{
  "n_layer": 12,
  "head_dim": 64,
  "vocab_size": 8192,
  "norm_eps": 1e-06,
  "rope_fraction": 1.0,
  "bias": "none",
  "extras": ["capped logits"],
  "init": "normal",
  "init_std_up": 0.0323,
  "beta1": 0.95,
  "schedule": "wsd",
  "seq_len": 256
}
Each number is 200 + 20 x the weight over its row's rms, rounded and kept within 0 to 999. Layers, rows and columns count from 0. The size before them is the row's rms in percent of the matrix's.

# layer 8 attention output (transposed), 256x256, rms 0.272, rows 112-127, columns 0-127
124,225,216,183,201,173,197,193,159,199,204,168,183,219,225,220,186,143,198,204,198,207,196,202,179,186,253,217,208,237,236,188,213,184,263,218,177,186,212,162,213,197,200,213,201,201,188,223,213,190,176,184,260,218,229,200,213,219,210,210,199,188,172,145,199,159,190,236,201,165,198,175,225,216,152,209,183,192,209,198,195,190,203,184,174,200,166,170,243,219,182,197,179,181,199,178,203,170,177,201,205,192,226,170,186,188,205,208,193,202,211,216,192,193,204,206,168,178,232,173,179,246,178,240,228,206,219,198,181
129,213,208,164,170,168,226,207,182,204,215,187,220,242,205,163,202,235,214,175,212,188,182,204,203,174,201,226,199,216,208,230,183,178,219,214,182,177,196,192,195,180,242,203,182,180,180,166,182,192,202,210,216,173,195,229,213,222,174,214,200,190,215,220,222,183,179,235,196,190,202,205,214,188,208,193,216,161,218,199,194,205,221,183,188,221,221,209,168,192,185,173,209,186,206,230,216,183,186,191,180,177,223,194,240,196,199,179,181,198,188,240,212,228,173,238,177,174,200,208,201,213,154,216,190,179,199,194,217
123,182,201,206,213,210,179,216,218,190,231,164,221,186,217,194,230,211,177,180,158,223,184,212,186,188,176,187,238,191,200,214,176,197,197,228,188,186,212,200,223,187,244,196,184,184,168,169,184,172,228,185,204,210,207,227,197,206,221,207,163,209,185,167,211,185,169,211,162,222,198,227,214,215,236,212,210,195,205,195,209,204,201,184,155,211,182,197,206,208,215,174,225,202,215,184,238,201,199,194,202,218,198,222,202,165,200,217,219,201,202,193,202,184,193,205,203,160,230,209,179,188,190,230,218,173,189,179,172
122,204,199,173,167,217,222,222,215,195,193,216,177,168,175,179,184,206,190,214,178,182,207,213,220,207,194,213,203,197,172,204,184,171,205,155,231,162,206,168,209,170,215,191,166,182,203,222,160,160,213,191,188,191,201,222,232,165,223,231,193,176,168,155,180,210,161,202,203,210,164,173,181,185,161,197,238,235,199,182,216,189,217,185,175,181,198,201,189,236,232,201,218,185,191,240,182,226,201,237,197,210,189,220,224,212,191,221,224,197,248,176,195,192,184,182,189,206,174,195,231,211,192,221,227,192,185,239,216
122,197,188,233,192,220,214,179,214,190,237,200,209,186,207,256,223,210,203,253,223,234,237,196,192,214,162,210,223,176,184,139,203,192,232,161,218,192,176,199,216,181,197,199,204,218,203,184,193,199,195,184,202,218,201,205,232,170,186,191,222,213,201,214,226,180,204,230,175,171,198,223,216,205,195,192,208,200,206,209,234,191,226,197,179,222,188,188,175,188,223,186,216,203,170,208,174,215,199,193,205,203,186,209,200,172,189,233,225,173,164,222,192,184,206,211,200,175,172,190,183,194,205,251,169,176,204,194,189
125,197,188,213,229,170,223,238,251,211,214,200,199,182,191,190,185,217,254,154,200,219,211,238,192,215,183,167,178,189,208,195,247,201,226,174,208,183,197,258,184,219,203,182,227,186,204,179,189,212,166,175,205,215,199,222,189,194,207,209,199,179,204,187,219,212,193,172,245,186,171,234,170,228,195,234,201,192,191,188,195,166,192,204,168,209,208,166,221,217,147,182,182,200,199,228,217,192,185,201,212,241,201,224,185,205,208,208,233,177,198,213,190,226,219,196,228,207,204,211,170,189,170,170,199,191,180,189,197
118,178,210,200,192,187,197,196,204,210,211,146,189,216,225,193,197,218,193,195,175,211,196,198,199,155,191,176,219,224,181,187,193,217,181,217,179,222,196,188,194,184,193,204,194,230,184,214,175,159,191,221,176,176,263,184,198,214,180,217,203,204,146,215,201,208,186,180,219,185,173,222,186,159,200,237,179,179,210,195,177,159,196,217,210,220,207,230,232,198,195,170,209,215,185,213,204,184,216,180,197,208,198,179,215,212,175,192,189,215,196,195,200,186,225,227,199,206,208,213,215,193,203,221,177,205,150,188,210
121,213,219,183,195,192,197,189,173,169,195,184,181,214,221,175,183,212,204,204,188,197,197,188,207,169,192,202,202,179,233,207,199,217,197,178,193,201,212,187,216,170,200,184,202,228,219,170,238,250,156,277,185,215,198,166,235,214,177,175,216,215,175,230,220,181,196,226,189,203,214,192,179,211,175,191,180,247,191,221,179,194,197,196,188,188,197,192,202,201,169,197,208,188,221,185,201,205,174,219,166,187,202,195,171,207,197,190,191,183,197,200,176,197,187,190,224,217,196,234,213,208,216,195,189,157,185,208,204
124,191,166,204,211,223,173,211,220,187,215,207,199,185,213,200,185,214,235,184,191,236,227,222,190,214,200,197,217,205,176,197,221,189,165,228,208,239,212,191,181,217,202,246,185,218,226,183,192,243,215,206,199,193,185,196,191,184,210,239,163,170,169,214,186,220,230,205,188,142,215,187,194,227,187,220,214,209,198,193,200,207,213,196,189,202,201,228,219,194,217,212,195,231,165,208,210,237,198,214,170,204,205,208,167,170,225,181,206,198,189,217,186,226,225,218,199,191,183,219,215,223,228,203,190,214,210,218,241
123,219,201,173,230,222,167,201,193,237,220,208,256,185,215,165,196,213,195,189,218,191,234,183,192,195,193,190,205,190,213,233,171,228,247,208,228,208,257,197,204,203,200,194,180,194,174,204,217,190,197,195,211,212,219,210,197,215,192,184,177,222,215,181,169,195,172,195,238,171,212,200,219,192,206,201,168,213,199,200,193,218,213,202,198,234,188,156,206,162,196,172,226,183,195,199,177,193,194,190,206,188,225,220,210,192,190,173,204,167,206,223,194,203,185,169,167,194,260,185,195,180,226,202,194,210,216,199,228
122,211,218,203,227,206,210,198,190,255,199,178,223,188,195,231,196,191,192,203,213,200,164,181,202,218,228,178,150,209,228,209,190,203,216,211,163,200,196,190,219,177,204,189,158,180,220,155,204,236,197,191,206,162,217,218,204,210,206,238,178,219,176,220,236,204,181,162,216,197,205,212,182,183,226,195,215,181,190,211,178,198,180,198,180,196,206,196,232,213,208,203,220,203,185,175,213,225,206,185,213,224,194,226,202,214,228,177,202,207,157,202,198,195,203,167,164,190,157,198,224,203,220,210,194,175,198,222,218
123,203,170,189,198,217,187,183,193,210,187,204,206,192,185,199,191,200,229,212,201,183,188,207,183,209,201,209,192,185,211,173,189,199,201,202,203,218,178,213,192,201,211,197,206,227,217,203,217,206,220,216,214,219,147,186,229,182,167,207,215,211,186,179,176,179,212,219,216,187,168,208,187,169,233,224,211,218,196,177,170,203,205,193,174,210,210,215,178,188,194,204,191,166,167,174,190,230,192,208,165,193,211,171,165,201,230,217,208,232,206,178,201,190,187,177,211,174,226,233,224,189,183,189,152,219,207,188,204
122,194,195,215,193,173,194,197,184,206,242,216,171,185,200,217,197,195,212,182,187,209,220,179,239,205,196,156,225,203,184,193,181,219,202,170,204,204,220,183,185,185,183,204,200,241,191,198,188,210,204,207,212,211,179,168,155,173,179,215,200,198,209,203,225,211,259,195,222,182,198,185,176,193,178,168,179,180,186,198,226,191,225,203,227,195,216,184,211,226,196,210,172,180,171,165,184,213,212,195,227,189,206,203,192,167,190,197,196,172,212,222,204,204,219,228,188,185,245,209,199,216,192,170,206,198,170,218,254
124,164,195,188,217,223,207,213,192,205,240,201,220,235,215,190,220,209,217,193,211,209,181,206,221,198,215,195,181,184,208,201,182,145,188,258,170,196,182,199,182,203,183,219,209,235,172,191,210,166,177,231,179,166,166,194,201,182,233,198,201,190,161,187,204,200,202,191,243,176,196,223,211,197,216,217,190,193,192,216,194,187,161,200,212,231,213,227,222,217,192,162,208,177,237,160,201,222,215,214,179,245,190,209,162,219,208,201,173,190,200,193,200,164,179,208,204,200,200,174,201,190,199,191,221,243,182,203,174
119,179,209,200,194,232,194,190,211,230,217,198,168,215,234,179,179,220,192,181,199,244,195,193,201,205,180,229,180,218,210,195,185,183,178,219,205,179,210,208,166,247,225,183,186,231,155,203,182,166,135,206,213,205,208,204,214,205,195,183,211,205,198,213,210,191,206,210,174,198,188,230,196,217,243,220,173,162,188,154,177,184,240,223,234,189,189,187,232,195,222,214,183,191,195,181,192,205,210,183,218,200,197,194,201,209,210,221,198,177,189,221,181,223,195,199,174,202,187,176,201,188,169,226,198,210,202,206,223
120,203,199,183,226,175,231,200,193,192,256,211,169,210,143,162,221,193,225,180,172,231,174,196,209,209,175,223,195,206,181,205,183,154,207,217,217,186,196,195,205,201,196,210,240,226,192,161,201,200,221,225,192,167,177,193,189,212,202,225,234,187,242,202,192,224,220,216,180,216,184,215,199,164,216,213,209,199,222,192,182,196,207,216,212,236,219,213,191,187,176,218,204,204,196,198,163,200,184,202,227,157,205,222,186,215,198,220,222,200,212,218,194,224,232,170,206,176,203,197,209,193,212,181,190,207,210,184,211
# layer 8 attention value, 256x256, rms 0.306, rows 113-127, columns 0-127
125,210,188,209,189,218,204,188,205,202,195,170,224,180,208,223,243,201,183,213,205,182,216,193,200,174,184,181,237,209,235,182,237,181,180,242,200,205,211,214,201,250,172,182,200,184,200,222,198,191,168,201,182,244,224,189,193,168,203,219,193,188,213,187,193,208,198,179,188,201,194,199,187,209,184,225,210,207,209,166,173,249,155,215,220,178,191,153,190,209,197,199,181,202,193,226,139,185,155,200,210,191,188,222,177,194,216,235,230,194,214,201,210,148,200,191,217,233,192,198,199,203,231,191,202,228,212,183,229
125,193,244,205,178,154,164,195,199,208,181,156,211,233,206,207,188,189,177,175,185,205,198,192,189,205,205,202,178,212,195,196,186,206,207,203,200,174,184,188,194,210,157,202,212,210,213,184,201,220,202,219,213,193,203,191,187,211,215,162,180,210,182,236,195,219,218,201,203,184,191,205,206,203,173,200,225,198,204,195,198,204,206,231,229,188,209,191,185,228,237,204,175,221,196,193,147,222,197,201,214,185,238,200,205,221,174,176,212,201,202,192,202,197,206,223,223,205,167,220,185,207,243,163,180,223,206,215,215
121,177,214,201,198,223,206,175,187,217,210,181,205,173,187,221,215,207,191,173,213,212,219,210,205,199,187,226,190,213,211,187,196,227,225,218,164,248,241,224,171,206,147,220,200,223,187,194,203,182,197,213,180,187,191,177,221,186,228,180,186,257,203,184,224,189,218,190,177,208,216,226,238,231,186,198,177,183,206,178,207,209,174,180,222,217,198,182,192,163,179,226,207,148,195,177,224,191,181,168,186,214,230,188,169,208,176,173,202,183,170,211,193,226,271,197,227,209,204,202,226,203,175,196,209,210,204,193,210
117,244,262,177,182,196,192,252,195,206,189,208,207,213,178,192,163,204,197,192,161,210,201,187,212,216,211,187,216,172,212,213,209,174,187,240,171,224,196,202,154,185,203,178,213,163,186,219,196,198,208,190,215,185,205,179,202,214,191,201,224,178,212,214,193,212,178,206,209,181,196,190,196,203,217,214,208,176,195,192,185,239,210,195,206,207,221,175,218,164,197,166,196,200,241,196,217,183,209,191,241,198,226,217,183,202,213,183,172,260,214,146,182,167,222,191,207,232,203,185,172,158,200,188,203,209,223,230,197
123,193,177,205,220,218,191,188,159,189,215,206,201,210,213,203,204,203,204,192,226,179,209,214,194,224,213,205,191,207,238,175,191,195,182,227,200,212,205,205,225,192,209,221,221,224,199,216,199,187,213,183,186,185,239,192,229,234,227,195,176,218,201,226,202,191,206,218,216,204,196,225,222,209,222,155,187,210,191,211,231,193,210,183,220,207,210,211,179,175,226,213,173,149,213,171,198,190,190,230,205,221,229,205,203,210,181,228,215,214,208,231,200,207,179,203,187,189,198,194,222,218,204,190,166,200,220,192,189
119,216,202,188,196,190,180,200,214,178,213,234,152,202,194,212,180,217,179,211,212,196,195,172,197,183,212,205,183,168,208,150,198,178,208,192,217,210,213,205,221,242,202,215,224,172,171,185,189,238,222,215,194,206,193,178,184,213,234,166,193,181,220,204,238,173,204,188,172,218,182,197,178,199,193,189,231,217,176,189,226,224,156,217,174,186,194,210,190,223,190,179,173,184,243,164,200,203,181,173,200,193,189,228,186,195,188,194,228,161,215,171,216,219,163,186,206,182,196,174,229,220,169,179,216,203,259,218,193
120,195,206,183,165,217,222,187,219,235,238,209,201,175,199,217,209,210,198,210,186,191,176,178,174,216,194,186,220,211,192,215,180,172,215,212,197,179,201,192,189,172,200,182,205,199,204,211,164,163,201,200,206,176,219,215,172,201,212,175,205,176,229,244,199,200,191,177,200,200,162,185,212,221,227,206,172,234,212,164,198,214,211,210,176,207,223,178,191,191,190,234,188,189,180,194,210,230,185,164,241,176,230,191,199,183,165,191,218,170,175,178,208,186,195,212,196,171,187,184,185,180,213,215,195,249,194,182,259
122,172,212,212,214,205,192,189,162,191,174,231,199,198,182,221,185,197,192,211,206,193,181,184,200,217,198,201,191,187,218,222,172,223,204,224,173,220,214,211,205,174,216,149,241,211,189,203,217,207,214,198,196,211,205,178,174,201,179,171,156,218,219,202,228,169,185,187,227,245,202,186,213,193,169,189,172,204,186,219,194,206,186,213,195,193,216,209,188,214,199,223,205,160,223,176,199,219,229,200,210,181,208,197,213,211,186,210,207,191,215,222,204,203,237,167,195,196,204,199,162,202,152,221,186,223,228,215,165
123,177,196,213,159,206,217,246,158,211,195,179,188,213,203,214,202,222,176,197,190,224,197,225,189,239,163,192,188,210,222,154,201,182,206,194,186,239,209,225,167,207,216,210,199,197,201,177,222,209,211,202,212,224,211,196,199,170,201,219,234,205,183,185,214,215,212,181,187,204,239,218,223,235,211,191,211,174,221,209,170,177,186,219,195,170,219,215,195,227,193,202,189,203,223,217,217,197,178,174,238,193,202,171,243,259,178,220,192,194,202,164,225,215,167,181,176,212,195,176,185,190,222,205,204,162,197,214,205
124,179,191,199,205,170,193,204,217,185,197,194,176,191,197,187,177,174,201,192,205,209,215,209,228,172,204,207,223,150,180,202,181,193,217,204,227,163,195,202,219,223,190,193,210,192,195,240,217,191,181,206,206,239,216,172,196,189,196,200,177,218,202,220,196,181,174,231,226,192,241,246,244,209,190,192,213,172,152,173,178,199,231,171,212,217,216,221,228,205,207,243,201,253,217,200,204,207,205,206,225,169,231,183,177,239,179,209,190,203,237,195,193,186,191,216,190,195,195,210,198,222,159,224,206,194,201,188,204
125,182,185,193,223,188,207,216,189,203,239,230,225,211,213,188,158,200,202,234,204,186,224,214,208,218,199,193,180,195,220,185,160,194,198,277,219,183,216,175,190,220,158,205,197,204,222,211,186,193,196,219,223,204,215,209,134,217,213,183,195,182,185,208,176,226,190,186,180,255,203,187,214,215,193,184,176,188,204,214,207,192,211,165,219,204,193,199,197,187,216,218,205,211,213,230,166,184,156,180,208,182,159,206,230,193,213,188,199,178,183,205,209,191,206,247,227,211,175,179,214,217,210,202,249,174,236,216,173
120,190,207,216,189,188,181,180,197,175,234,205,219,177,213,208,197,194,192,225,218,211,167,227,213,181,240,232,195,206,180,201,213,200,214,233,196,209,215,204,173,231,230,193,181,234,188,232,203,194,175,218,205,183,204,199,188,191,212,197,219,151,164,216,178,206,191,219,228,203,173,235,217,214,186,208,195,197,212,196,195,181,195,193,190,170,190,196,176,140,186,182,183,222,232,202,192,204,212,218,206,197,188,200,205,182,232,213,168,200,180,191,198,204,212,206,206,186,177,148,170,218,204,206,195,200,216,218,185
125,200,190,222,176,206,195,208,207,189,188,211,172,182,176,155,215,198,185,183,185,184,222,195,186,163,250,191,208,208,200,202,207,230,216,217,188,175,219,218,200,204,225,205,222,219,184,201,193,201,181,207,210,210,182,237,195,215,193,198,200,233,191,227,208,190,243,217,147,225,180,146,176,216,166,204,204,182,214,195,193,205,215,203,193,211,199,216,184,240,235,189,227,209,177,201,200,193,206,211,230,178,223,203,209,183,188,224,231,211,217,217,199,215,207,214,167,222,156,222,164,189,172,229,164,158,195,204,172
122,229,219,183,186,200,206,206,193,180,213,181,219,216,209,169,219,182,192,202,179,189,240,196,201,213,181,201,228,228,172,197,224,224,225,224,197,194,213,198,238,187,212,178,206,185,211,204,208,246,213,215,204,200,216,210,217,196,212,159,197,214,217,191,171,193,225,210,196,197,249,153,214,185,188,174,225,193,185,195,191,261,180,204,207,193,230,192,186,243,162,205,196,238,189,206,169,186,199,211,187,215,190,223,187,191,203,195,171,225,146,179,240,186,188,206,208,136,201,207,195,219,181,183,186,188,199,175,193
121,232,181,196,222,183,182,178,189,200,196,208,214,189,206,187,240,208,204,217,200,190,254,199,179,196,230,185,177,186,238,210,224,240,206,196,193,237,195,194,221,206,194,225,200,210,191,251,184,210,216,176,189,202,214,191,214,188,203,208,202,229,150,184,200,188,202,185,190,200,184,201,182,208,218,189,188,230,190,166,238,233,222,181,190,170,222,233,215,166,189,152,193,216,218,194,210,208,186,191,201,221,195,185,200,215,211,207,172,198,190,218,219,188,206,211,225,201,196,256,175,216,210,244,193,201,223,217,201
# layer 8 attention query, 256x256, rms 0.171, rows 128-139, columns 0-127
046,200,162,161,217,223,207,177,145,203,179,200,234,183,234,168,167,169,194,165,165,148,184,208,207,192,170,205,203,177,175,217,221,197,219,230,179,193,212,184,165,200,212,179,202,203,199,202,189,205,192,233,233,179,183,184,198,203,199,186,218,192,203,223,189,206,178,220,169,186,206,184,192,196,174,200,194,198,208,200,216,200,222,177,220,178,193,210,215,199,193,233,187,164,190,208,176,163,185,228,199,214,225,193,192,183,212,225,193,190,182,204,187,181,217,193,212,175,213,201,217,227,229,205,197,189,179,142,190
047,199,197,219,167,163,202,212,219,216,208,201,164,182,190,213,205,202,199,191,228,209,232,224,193,230,197,188,195,209,220,200,164,208,192,185,218,227,189,164,201,201,198,197,183,190,202,183,200,186,196,162,180,220,216,207,190,160,216,200,195,207,226,212,197,204,171,206,197,198,177,226,211,179,231,208,199,199,194,190,197,189,201,182,235,190,188,195,165,201,185,204,213,227,206,205,235,232,214,188,194,190,154,205,232,200,190,192,167,220,217,197,215,230,191,155,198,222,153,227,192,152,162,213,177,234,202,243,209
047,223,221,218,160,212,210,200,205,194,168,199,191,237,188,190,206,230,211,208,200,165,199,226,225,150,193,221,202,204,205,212,170,208,180,188,162,203,164,164,216,209,199,224,200,194,183,239,193,168,159,199,199,180,188,202,209,218,224,196,182,201,201,236,186,203,204,216,196,211,207,185,200,193,250,225,236,209,172,205,186,202,192,225,205,209,209,203,214,195,174,190,195,227,199,154,210,229,172,207,192,185,181,185,250,256,212,186,195,194,226,208,242,203,174,199,186,212,167,206,198,174,199,210,203,223,197,199,200
055,233,161,214,182,201,227,209,229,198,192,208,195,192,215,202,184,182,200,209,197,239,237,191,215,215,242,198,210,196,217,192,198,199,227,189,181,202,209,198,225,189,229,203,201,192,157,228,223,205,202,171,191,254,206,199,176,198,212,243,181,200,199,190,177,158,198,197,195,213,225,195,174,185,184,179,221,210,195,232,192,231,178,177,194,206,188,231,189,186,172,172,186,211,198,184,211,216,228,212,192,173,190,225,213,200,195,192,198,214,194,182,206,221,211,193,223,226,190,203,205,172,175,217,214,184,200,188,227
052,202,199,254,206,179,172,209,194,208,206,207,176,183,184,236,234,178,161,215,221,178,191,193,185,219,213,209,181,236,208,228,175,167,181,188,218,218,181,167,235,209,208,216,211,180,199,220,210,177,181,219,193,202,216,210,228,184,219,216,181,206,168,206,208,201,255,193,201,222,208,197,246,162,189,206,247,215,193,214,175,216,195,204,218,206,204,183,177,191,195,204,182,202,223,182,193,240,230,212,168,201,195,225,207,200,205,182,221,206,189,198,198,197,178,202,191,213,162,217,177,191,216,207,192,187,200,206,197
063,188,212,184,231,209,178,198,179,219,210,217,197,185,184,176,220,179,214,193,201,209,178,178,164,227,219,200,205,150,175,156,244,202,187,233,182,178,211,230,196,204,200,211,235,199,203,217,206,212,188,193,228,197,185,182,229,212,192,205,208,204,226,199,233,188,218,182,185,182,217,199,215,213,159,186,195,197,220,230,194,201,198,182,169,200,195,193,181,201,209,225,185,156,193,223,220,194,205,207,224,195,224,215,232,151,176,224,236,204,201,193,170,169,217,214,225,214,247,198,206,216,202,201,205,211,166,188,205
051,227,178,215,201,209,172,228,230,222,217,194,198,198,204,189,180,170,220,197,225,226,242,228,165,208,225,175,211,140,189,193,209,205,210,196,181,201,182,186,182,199,181,171,208,198,201,210,223,230,214,220,222,222,212,194,222,197,208,190,220,180,245,213,198,174,168,215,186,228,198,144,171,183,226,178,204,203,181,234,253,214,197,178,199,195,215,240,188,218,211,212,220,165,191,216,205,176,230,190,193,173,218,200,197,209,180,197,188,229,194,172,197,207,209,185,200,190,180,208,188,216,168,171,231,219,199,193,221
071,169,200,181,187,194,179,187,191,190,228,182,188,182,203,200,219,163,193,214,208,197,160,205,160,202,216,180,195,178,187,167,232,220,211,204,200,170,208,214,209,166,202,198,227,199,213,195,223,206,206,197,227,191,179,170,210,243,190,216,216,218,187,188,199,178,196,207,200,171,221,207,209,193,147,185,191,180,224,218,220,170,183,194,202,208,225,207,190,204,184,194,193,164,208,229,199,210,181,219,225,213,227,225,210,170,185,200,227,189,199,209,181,170,233,208,189,221,255,213,204,204,224,168,187,196,153,175,191
075,212,175,177,222,208,186,205,180,211,231,214,206,178,203,218,225,174,171,206,221,177,165,214,195,237,205,203,172,198,202,181,242,166,215,252,209,175,209,232,198,199,197,188,199,182,219,203,213,199,182,194,230,243,153,166,231,201,188,227,198,199,179,182,238,200,176,160,211,169,211,163,209,218,154,178,187,211,226,210,212,212,211,219,191,216,200,171,177,196,202,224,200,172,212,237,225,192,188,219,220,204,220,208,214,171,184,198,207,226,159,192,177,163,206,185,203,209,243,199,193,194,211,219,198,214,167,165,209
059,220,208,228,244,210,186,208,210,236,204,205,219,178,201,185,177,216,209,200,198,184,222,195,222,215,195,200,200,197,200,252,185,225,200,188,186,214,202,182,178,224,201,156,209,199,191,215,179,201,215,218,232,214,188,220,172,154,242,198,206,195,223,206,172,189,172,178,187,201,190,191,194,193,218,203,221,205,172,220,216,201,201,191,170,170,205,207,180,188,235,213,232,195,191,210,199,167,227,195,153,189,222,200,195,223,194,214,181,219,173,171,216,205,176,184,181,171,177,170,156,189,196,185,222,184,204,209,179
063,204,205,199,216,160,248,201,199,172,213,163,180,211,198,227,194,191,195,194,220,196,184,198,198,204,195,189,188,224,243,198,190,164,211,179,184,199,190,181,206,201,196,196,163,201,201,186,194,187,178,193,154,189,245,223,188,184,216,217,222,211,204,201,157,198,232,199,221,201,193,213,186,202,186,222,156,202,216,196,179,144,196,205,180,227,197,196,208,201,172,197,196,215,225,192,198,258,177,214,156,200,197,202,193,211,199,170,188,194,203,191,152,204,193,193,202,241,174,211,186,194,161,201,204,215,232,200,186
080,198,181,175,181,222,209,196,187,198,185,174,186,215,197,216,196,220,199,197,198,208,204,175,240,192,200,209,195,245,191,194,157,199,193,200,258,216,218,194,220,230,216,210,196,215,170,209,153,186,198,185,134,170,213,201,172,199,174,159,220,198,166,197,192,231,220,204,222,200,192,200,225,193,194,206,202,202,204,157,166,178,203,217,204,216,167,189,214,210,204,186,206,251,227,180,193,243,189,194,189,189,165,184,202,207,221,178,172,215,202,208,162,200,179,214,216,185,182,197,219,218,174,215,153,206,212,214,199
# layer 8 attention key, 256x256, rms 0.174, rows 128-139, columns 0-127
048,200,221,149,180,224,208,235,204,191,200,224,173,200,184,232,216,211,187,212,170,208,186,220,163,234,216,186,200,214,230,194,217,206,216,199,195,215,189,212,227,212,181,213,173,236,206,173,202,156,193,206,206,180,187,201,197,244,197,195,177,196,232,203,198,216,211,212,199,208,237,226,186,191,175,196,218,194,243,205,202,207,213,237,184,224,209,181,154,223,227,168,212,193,211,222,228,146,196,205,216,190,233,218,169,213,200,220,185,175,228,160,219,202,190,223,195,202,209,207,170,199,244,185,217,238,200,208,191
049,199,182,243,212,170,177,172,216,196,178,164,202,201,213,183,205,173,204,199,210,168,203,190,230,174,187,233,215,187,173,209,190,214,171,184,189,211,216,169,196,187,203,184,246,216,203,250,202,218,213,189,187,233,216,196,205,171,183,204,207,198,157,221,179,184,200,207,188,187,181,177,220,188,216,208,188,214,186,187,177,216,159,168,212,194,201,201,237,200,185,191,178,180,168,174,161,219,188,205,168,218,170,189,230,172,197,179,217,213,178,234,189,164,218,177,217,208,189,194,217,198,223,211,186,162,201,188,194
042,179,199,177,226,213,167,201,208,231,220,180,206,190,182,203,205,207,185,182,199,184,187,216,200,209,179,182,179,243,224,216,220,174,206,215,225,194,204,205,215,240,175,214,221,181,199,175,190,195,214,167,192,223,183,195,174,168,231,218,228,158,202,181,224,180,215,174,188,203,159,175,212,164,239,207,200,161,222,148,208,243,210,199,206,203,182,227,197,188,195,205,188,227,213,188,198,213,197,210,194,221,222,205,210,180,177,185,203,191,175,178,194,209,181,183,194,196,221,214,205,193,191,230,170,198,196,193,185
058,191,196,255,224,197,194,189,200,191,200,211,198,183,198,202,221,190,204,171,216,219,192,239,196,179,180,228,194,193,163,224,189,213,148,194,211,192,172,192,191,216,189,210,188,224,211,226,194,233,181,180,176,204,208,200,218,164,186,176,184,195,184,231,208,245,194,194,199,196,190,219,212,198,180,220,186,185,180,191,200,214,229,185,184,197,201,195,265,206,213,205,193,196,174,170,193,232,185,180,189,208,178,231,223,204,210,170,176,217,182,202,153,214,184,177,197,200,201,198,204,217,208,200,216,166,199,210,206
049,194,207,242,182,191,189,186,205,193,209,152,174,193,220,171,209,161,196,215,207,162,226,230,242,186,172,196,206,189,200,221,196,201,200,215,209,208,215,224,175,207,221,164,203,205,199,214,182,166,198,164,204,176,189,170,208,183,208,209,229,192,206,203,170,176,176,219,189,175,146,203,202,204,197,189,189,189,175,190,211,213,187,183,186,221,217,219,195,185,206,217,192,189,182,176,179,218,193,194,207,189,164,167,234,200,180,171,197,214,205,239,226,171,227,167,202,177,178,215,218,203,216,214,215,153,223,210,183
053,205,205,161,202,173,216,223,208,187,171,221,191,192,190,213,172,213,168,204,183,195,220,197,209,218,228,206,205,182,228,178,193,215,240,211,188,196,206,218,201,209,230,207,202,189,236,194,224,176,225,230,203,185,201,206,203,265,224,227,183,210,185,191,187,186,169,178,225,211,210,203,190,218,221,158,196,197,188,182,181,158,152,212,192,231,209,206,149,183,186,190,201,200,199,236,195,175,226,205,204,218,217,176,153,208,205,210,182,181,227,210,263,210,193,214,208,181,181,202,186,190,190,173,197,207,185,193,193
040,166,201,169,196,211,242,221,172,173,187,232,212,186,203,195,178,217,215,181,190,213,154,182,202,212,210,204,188,221,199,183,180,236,190,213,198,235,181,209,241,211,197,214,197,190,222,174,197,222,208,204,192,203,174,183,167,236,176,211,196,241,193,214,203,251,212,197,263,237,180,208,210,204,211,226,184,195,227,159,209,213,202,217,191,199,196,180,167,208,190,212,208,230,181,206,218,158,194,205,223,205,222,189,185,190,226,236,186,200,209,204,223,190,169,209,209,211,200,191,242,206,218,222,198,230,158,190,205
048,246,179,218,206,178,210,204,209,210,177,214,177,235,181,202,197,203,167,162,203,194,267,198,235,186,189,184,205,206,189,197,231,166,249,193,155,225,203,207,191,202,206,190,201,203,221,187,187,170,214,216,202,233,238,211,223,199,211,220,184,162,183,184,203,181,184,181,191,202,188,198,210,254,213,165,217,217,162,192,206,185,199,192,203,239,203,196,192,185,184,209,196,196,218,257,208,181,217,246,179,199,218,176,205,205,209,181,213,213,193,209,247,221,219,197,216,181,173,206,189,228,218,206,210,169,190,224,211
063,212,197,181,194,184,220,203,187,148,178,233,200,187,224,206,195,217,206,195,194,202,192,210,219,203,180,208,205,231,227,203,178,211,229,193,188,228,188,219,226,186,226,196,227,211,195,198,192,210,222,248,226,235,181,184,208,195,200,214,203,166,203,179,196,208,228,233,227,237,204,205,167,203,195,224,207,196,197,194,200,189,170,220,196,211,233,214,189,207,199,201,192,229,220,208,234,224,181,206,174,192,210,211,183,195,213,189,201,187,184,207,183,239,184,206,225,195,201,197,189,193,210,167,239,232,185,233,214
047,179,205,199,190,188,218,193,197,183,184,233,174,205,221,207,153,206,225,209,178,219,192,186,205,192,230,194,207,188,201,192,170,201,196,229,187,221,229,204,194,218,207,228,209,210,188,179,220,235,189,239,211,197,193,190,182,238,159,193,199,202,216,204,225,243,209,224,230,232,217,226,193,235,205,229,196,218,214,179,188,164,170,243,215,189,197,208,201,183,206,207,224,218,173,222,202,177,209,192,198,204,186,188,192,229,221,224,199,193,194,207,213,198,188,220,244,188,219,195,211,196,212,161,212,222,195,180,237
056,231,192,164,170,238,200,208,194,189,188,219,198,184,206,204,223,209,195,229,171,171,180,202,221,245,197,210,178,222,239,201,227,223,206,215,240,196,200,210,220,209,207,194,208,155,193,195,173,217,208,180,202,177,137,201,233,193,202,183,193,204,195,198,211,186,187,203,169,211,213,201,209,208,181,205,178,184,207,221,192,189,256,188,160,223,190,168,177,170,195,151,189,210,185,208,188,164,181,182,221,174,194,177,170,210,196,201,212,192,203,195,191,228,206,219,184,208,219,226,152,215,174,212,200,223,208,181,201
064,181,201,166,200,205,219,177,224,215,231,176,208,213,170,214,235,203,172,221,209,193,168,230,177,223,200,191,166,207,210,204,219,190,195,199,226,174,194,200,203,222,164,201,194,193,191,186,202,208,165,172,207,175,182,195,184,198,195,213,180,198,217,203,207,184,197,172,165,178,181,192,197,163,205,222,194,190,193,204,188,227,244,183,181,219,173,191,210,208,208,222,189,205,206,151,195,214,190,194,208,221,216,204,189,223,204,202,216,212,206,161,192,209,193,213,178,218,183,182,158,208,179,223,165,225,216,208,189